config.yaml
norm_place: "pre"
attn_scale: 0.0884
init_std_o: 0.0
decay_shape: "linear"
Each number is 128 + 32 x the weight over its row's rms, rounded and kept within 0 to 255. Layers, rows and columns count from 0. Numbers have three digits each. The size before them is the row's rms in percent of the matrix's.

# v: layer 7 attention value, 256x256, rms 0.162, rows 59-83, columns 0-127
# o: layer 7 attention output (transposed), 256x256, rms 0.133, rows 59-82, columns 0-127
v59 104:183102127089103094109157195117151107104184122197100107107086107136181110098137133131118125092156124098115106101163135170153083131126145147201071118072142113154148104090133166126148149099096158138068138160114091121110089169149141095160184149142187147102148140156134120097112138082115116152186183119159177095119139194163170191210123121190114162165122104138117100124114134133148198132158
o59 096:119107107147211118066105071129101112107109132136138118158150116146073165076105092115121087148058146125147112116131160128118170104169145094146146119131153116137162172135175088139165101168131117126145123101136090165144163093132144147084159158156176098166119094136120166103090202171145126134112166047083111178138154124083092099126107129105104105065119131124103140105093143119134106185070
v60 103:125113114141155106144176084141087101120145102149149161098211078170090126190129139112120142167159116073147113171155065103191100157143143091112130178189137071130100132162143169128134061146099124120169054106085168151178123094137166127133114111073115162102122106131129127179093105116124128131197101160155090189130170159128170171174157153103148137087139148102151107093115091081088129150120
o60 096:136103155113070059119057119112149139092139099135111165095131177124168215125136144085189142181106122096121107137086151178113159138142150094093123155128124102127120197048146081086153186152116147161096113195199103069089182164101111139181149132118111159123118153146129164072145180103103119102127086112104155119157114163167176070132153154154145166088103121129060105090129157141143114132138
v61 097:107109103120098125137135158144096171140119122108126095158073138102163146102068106096158111083148142122142068107134126075176101046130159055092117104122118191093121161094161140156140142129135170128077143121102087098131142074143141070114152130165095147091122135136150148147088097064147150138075116132112089126065200121199137189067107135160136165143088082182107102132139146166123092147145
o61 102:165158138102126119063078147168150156150176111101122161064117123123104127100092154131155194152148114151130130095126123116165113117109156167151119168156131142121129144100102187204178084150138128128171080124189119151159168162175158149164122128124114148078059077123140142139102181129129094176114147126123115130128132155099126063135205173164132123141138181122178138101126111107120134134105
v62 097:108126117147130140146079146156148147125157138187104120090102071152137090107164118144150165158140114076140101080160090103136087067104115117114136105115076089108145089139121091147168176082134109134037085177126054171127097144080183121109139159246128067102110100147181112035066133140142158148131090065137159128124149144155155131097140102122123127117109150120114115115063125048104134198174
o62 089:120140144098097158096115114166163080144147093134123167180150082118126115092092116105100147090109142067138092094149163189153137203213068145106136162111165105154099120099134186091127132132141181096160120085099166117076113133121086091116133140083066115121135127125120113157152126075109095141110160143150123135109103103137073108196140165123123123130101113114141101178100152191109119135123
v63 099:097105143122076098127061107119105188162119206090149125169165114115116146124119086125140129072128113171087078082161133160088128157156178091104180126131116155140165086181146160145139107113137172134169159101146149134093110168119143155135168156143179170204130102081138122123112092132140092133128072085169136134145115105132106104132119123130125147107107133123136149081108152105050115166148
o63 102:143129091172149120109119133124130129102149112075166119082054131135155111116164199093143122169135161086156160100109114107160205071091126105089161065184111124086107142107112079110139215111138129118113125136114090130063138108156107132110153149110092110064123100169097153097140179080110146141118103098086062117073129146105162079131175169107125144171108091112153136199112087124165169071104
v64 104:122123094109116178168121154151128157191153159129130127098101094155061136114130168138185113188143181091175135090173109131166103145088154068130132146161163126173173161091113155159154090072071167163145138164173159127099175119150141098092159150088072120089130087154143149110115106114097127138141132147103095158134142136126147165086148067172170127155069105129147093105117169147099158094144
o64 103:122123109116113152153143144160186169099151135103137200106137142085090101132082115142089105171124122186055071075058102099111112112150130096088102116149148159091155094128167114162123165141180153158109108118086087050107175102112122093161134207096056198130117149157134139130162123075107106094090073109119137109096081154113109128146108148134116114163130187028084159127155152114169076079098
v65 098:099120152094194093151126118074125144118146136156144116087069167177143129130109081167147094159077120166166143137148119147126124088129152080156074148080125128172110089111119115156153174089188121066162081105143154102156096158153134148141167094143135095106121157115171116177184088177164086150157151065127127143150144120138108092166184205104128083155170105088166082135162148161132123114127
o65 103:161148133132096111142095196097113151154126131089165165169125131143115119103119098091151139106109143083102112207092132112171154167100190165164147111160104123149138130121072146058164184123064110166091087171079130164165113142124138131156123176113106137199164113111107162146140141097140135132117116165094150123172124114089193130082112123136059123090142155154168090183074138194123132085137
v66 101:138058154081124183165101185127126134109111136132138132160140135167134126168180129124103099122140089129122132087136088096136131151056058094088152128135092138097115140106074114153129062098139090087101109151143132081133167130106174163133099123159102098078161208136136109156121143141101136156173126151078069107149109138091125132158134106067106107164183145177187081137089137078116089101134
o66 102:125211137127126187188140131158108092121164073053173137125093111096120168089055169148153122115168121082090128166172150183204119122154154142172147148117104159116147115146195157169123168127141167200130119125118113111122168190103070131227118102101184164157125092103084128124103064174087142098131074128155121136137105048150128111108157115163124107126121094078100131109142158176097136148112
v67 103:124076078066122107255167192120100201159185110177133188097154113116139104072171096093141118111112198106168077124107135105163095153102132113158132158147112115115108144168096156143155180110086090084159165181114086070171122093123129136118164084129063101115170117129124138154096089084146087140187159147139081123115127191105172146092096187095126095130154094116148126155128127106141183136142
o67 106:101145173104076148076115069146136125133181117124098138152078101098071139111093138149147100165159090136135121121129169130089151125182163109133097062171192097107094102090134119138131126169125227161089119117175081175114112094108162141113103148130146154144141130142092178135129126063141157106069103131144148117173193144144153130179174085150078074089059168085120123122138172107140117093156
v68 097:121142111144135075157071126107176106110170102074105087124115142120125117188157143163069099058099126108106209058073140094082080151167121124125162092099114197124120074123120150111133154215123154121133174127047155139120129155060107100184141118077138114088136153149117114182061110091176140137090130154143184128110137090172100058110083116124113176153119165128072149110116138084146100100147
o68 089:127144137145086139137164097148110133136087152125122086147115106112117066094128108149104088167208107149185157071159158092170157128098138116135094172183126102110094151156168112176148120078136173116137120155124152166090103085130124109071144151155162124097164095074062110081137161184094142128099191110108074106156140137183107167116145118116126110121108130079172160165127116087160172161117
v69 099:133083128122142135113080097142108100158085135111150144165133131123158151111100098097163109148167173124085139090097106160173140165116088090135131102125128135181155163149124131141184115159069107206106089159162170132130197130119132167110092141135130124152100102161190102106114116095050113056110100145135119135165197132034076166140062083155121096111183162129149114126152151144108076145119
o69 111:187161165136166119160130081157145130103164105116142138131150114131123101171177158180175144068088103128138134089139094125149098112082134146122153118140099116096112152123144161159059159173152122144127187123118134162112108153163089031128149154143114120101103122051084144119119120148124139158087160143145132142084091137172155067166167090105106180164156068152109151157101120084095174103101
v70 106:103163078135206094120084138133185068106208185140123197117163124128119129139165106162169128188081137162125126120156080138078128104117156091170109156101123084126128104155125122145157187133076088189180121161090152155145093106134133083146122118118142164165138080102217156111186172154116097088200145096140066130108153172134116107166110165075144111125142121129127095138121154140113174071104
o70 108:150126122117118112126148179084072156151126128170108136095143148139089157176088106140114140138098095122089085132091126093122144169119076162146149098136144124058138125085080166072124133151129109091118197123171124133159072123118086157054116153084078125118125118154167176126056121098135149126137134164136140089112146088104142141148122090194065110099185224113142122145097122147119132117141
v71 095:153127113126072126130168121147209153133187143170161058142104138082102192065165084157148078110118156149105086156148213136145132123111117159197067067091102148149112087128181183120123176183088140120107142132131062148166138122145135148120154077111135095114095131163127134106173162141148107128078173102150156137100093143087132158117118190194153104131184051086079169064138157126132139114142
o71 100:068104142143149143089141144146064120121103190119148148141129083176108103131139115107095137070155175161166145170117112084091117102164135093098105103156122134141083165187159196145102150172123157152164091098122115144111145119191140121138123117128155150168112120110111159167068124112132060164092115141120109109114162207100156140162099139120086112148153164146198173155131052174097103086122
v72 102:120140132117142170177116134126135162149173106159099075114109105111083166142156137096117097163143203114090169181094161101124081063172115136185121045072102122188166115155161154126064146133056145102087124089147082130147092108066089082145080164150149128136203150144119117128133170131122158129144145150121068168084112141099163107123173115128139121182097123085148098133097104130140154124156
o72 106:092119142135086087083126104101175116147075135098157154145185142144119111151150155142119127164113125092186209151173125150181127143183198113107110118137160148155166074114125143113146121181210145139158139173152119104174165090175079179100109154102077146120085095087110131176114151169133108180144148107146138159134149097189146122108080143128110134128115109080127137115110119129108128143104
v73 091:151198112130134121192111144096156087147128124168127120089119184128118118188206084148108121125159110175146154140097083119072121138129138143148161153113160116155212162081130143181139130129107116144116185102096144090141126096112054146170119141100154073142137075124146134120158165137128122058164129157120152104112138160114136124169142175199165134118107053109053189188125088167178125116197
o73 086:147053192152122147117136110137146103131131134146165074174109157103081166070119113163126155115123158128146149105127124147136142119079147156131122093138145118135128102137170108070133100139152136178150094104149094153085137134131216097124137139163168170153089198158106156178175106174101117171133118128123113136162175114171135141068140087088073079106160148086120187116123092092093184090141
v74 095:126105085118084096133193142134096139121126202135104084115152092111083153143120115164073127171111063145111102118109133161132132181153138142116125138073142146132178156158051100126137136096159164109068164125147123150149051104170060089104135138102114116099070144135114165101127118111146171089131155117094149114125197127124112145149130125125099144160153077128176124159171187088150164129183
o74 094:090171183127127079108144110133127135111154139114104169113105126129088089161105144067100126157172130125111171128122089085111158142150126155134143126167157107127199124096143148134167117154128033128129132117151144096131156101141178159101121129121190147116068156067101130156149132111077109101175120202156113177086144136145133144121122120101142151151080170093157116143103101121148165057154
v75 098:100169094182113104129098111131115132191086073107104139158118087130162170087157136135055142168098118118150119098185152088135153135129131116156167058151129125087081190096132092117159121130149130136105120117097189106110137124141114186107080164126050126147120087137134108112106091138138143123130106075068109153130112147163070139163138146135105073160084136136123130137157130115144077102098
o75 089:115078114086167138116136149076157161147102114161126137123151122154111096158111154131126087122142135118148112072126059178141130128108115185120053165125202156178145115144138160096102146116116105165147176167100125121087122162112154065127070157119150123141157065115142102099088108132142158091136091095178178107129133068141099134082164059118105124117146134106131089099085154124099098183109
v76 102:088149122143145027135129121166104119095113149084208144121186136114089134144158135157118145116118101097164138134076146123082093177085157088142169183149156103141139122196102127077161163144165124147174166139133128159146142136133100110111176113040093138208110149153037147143174123136117104101115140112168144131105134136116153108134129165111202155094199167139120174176165139133128085107105
o76 097:153183129080152136181179106108146134129117141117039100116156166134132126107160162061156171167119073143178111167130074095131142115127129140139154118174108126109048061092151106107161160116102142135143076158114107120077116114045142094099133122085163114101169134134118124151103126126154107091127160164091109139089103146158139089110165109203151135130077132116114122095113101114112158076207
v77 100:122202068198142109106097058120153104108170159194144124101093131091187166114155084176136057114109132070117126119177110144155172147070112179169155099056108150114091109161098109084129228080124098129137120140104091161140121145157144162158177177099136150172155082139142161085133169105163157111147188052139113146137117084078119100095127131125118151166100125162155060159141143145083147158118
o77 097:111163141161151110134117125129102142173126153089122121109157128188129112135084223106107154114102095159129163061203166139122197166179064186128165146134112163147109128172152169117174105189147144100119180147161119152115092146130105139071076105095184154126135143139138171102126120130117103165112149190127119137141154119094122163153123133133103129122211094070139117117126161170128146165103
v78 107:194169123080091152136215136127110166170159141128138141103144154125135121132164063112145144109132113145208118138108116128131100135130161121143120104165091124117128183121116162153177161130135103109153115196093120069128092095110117126156129100120136085173120082110111114166120168110144132131085110134161137110123123143106148188143120178178125148123108097159084147096122091112106119154109
o78 103:121053096134192137113120091188111111115132192109134133182121102103097111056135109179216158173183135179092118096148098099100191157100115109101122149154119143154144112141175148169099131158097109144088116121150079182116165155137171102091118136152122109121150142178150163182101097103136093163125158103098180200135149136129142086081118127143138147143092115135101123155113179122143112105155
v79 101:106163142064144119165125186125134144142120126115077138134142118162074167108169101114093143115147156155169126156132159103083134098099090093131115108098126166122148137125118162154106162113067182176184109109109052150133154114102107127159085140176146115137168113134141133111136225076082160116155123127117093128088092053149115158143144179158132132098161077106114164168123130173185199092140
o79 095:114080196063147123042190178108187128111114176149124121152150164067159152130122157142107144175106134106117150153160150142178133102141095169125148132141086101116136166104148132099142104122162108111145121152151145134158075119141150104099088108131131139110118131128164070191213111174114115118107123129156172146137135116196138065119115133124140118153045157156129124126087099172133138153116
v80 101:130134087087106127146185146150122139120172135091104141149148107094131152129179099127109107145124093093130129129140136160167138132142116083135119063160096128075123130152117164113133132165169148175134140195088101158136092100149116083111141118145141158140112139111107116085086167096099104139136106191162250130160121152117108216163085127113131141130121091080168173140073192032106134133151
o80 093:141139120101138101130100092137117149141122110176152114140155057160094145108097141067097142151140097146147102094157102099082142170095142057144093174161147186175134145166140141179085113068144143173136123125170117098119136122168067147138119150123133106102102128163129080119139099159115152109107171068148091160117175167129155099113174109135160081184100117125113126163126115115148148114084
v81 105:157150160105119135153117132163113144119101104203103101069149121137088113106158131099075153177099184178117158112131125112159109172125123154116109130075098164145155167127104108095160109119079122177122104180153073130146105121142134165136172119154092140075125088115176115085134209125129089136163124153168126143120122158061070203113116142062103121124099192107062136063113088155116086146153
o81 100:086131152136113127088150160130160119079113139107131122150097143105112111115083110095149130084121097100110111111136161114080115121082177139146108111086165085093187090113162106100175146108095164120121105059067109120132126154121147143129120165096116088114158115161103144156180135195122081106132153094125190144110185079095196122166070125148097121151195121131115131171135104124059156130131
v82 105:130144165099177162132182107133181161106146200122168146123137157180179160114178128128141116082107177144119182109119064117136153121095182112070099151125120120098104180125158048118141136168105120172115124089112139180132167079098154202137193136064153204116153083125100127104165135105153126173143131083128112202120162108119110120140157097126095132124185077145177124097191116167093114136090
o82 097:182093129148132106167049145141133168123141072107178093087196118077078123114059103101082145175108092086156084121098151135137120132073122140136135164137156091171121118091180107149143126106111076120088139184098117090119109151107111142120127112155070118171126142199221121130146134162145114102140125238126119091160111144129136082118129190151126164171157120142113095130067104185131109127165
v83 093:090157094100155114140084122127115099070095105136164119131109156097120164166169133150079157146139115149117160133097144156085120163160131135132131179134194166167116057109095183173082151177114182126157119070083150146129106111167120116142136098138159191107152079147131173159163116145094098093174164142159081165110108117134132139137122138087133146117179091093078150143121117134144142080102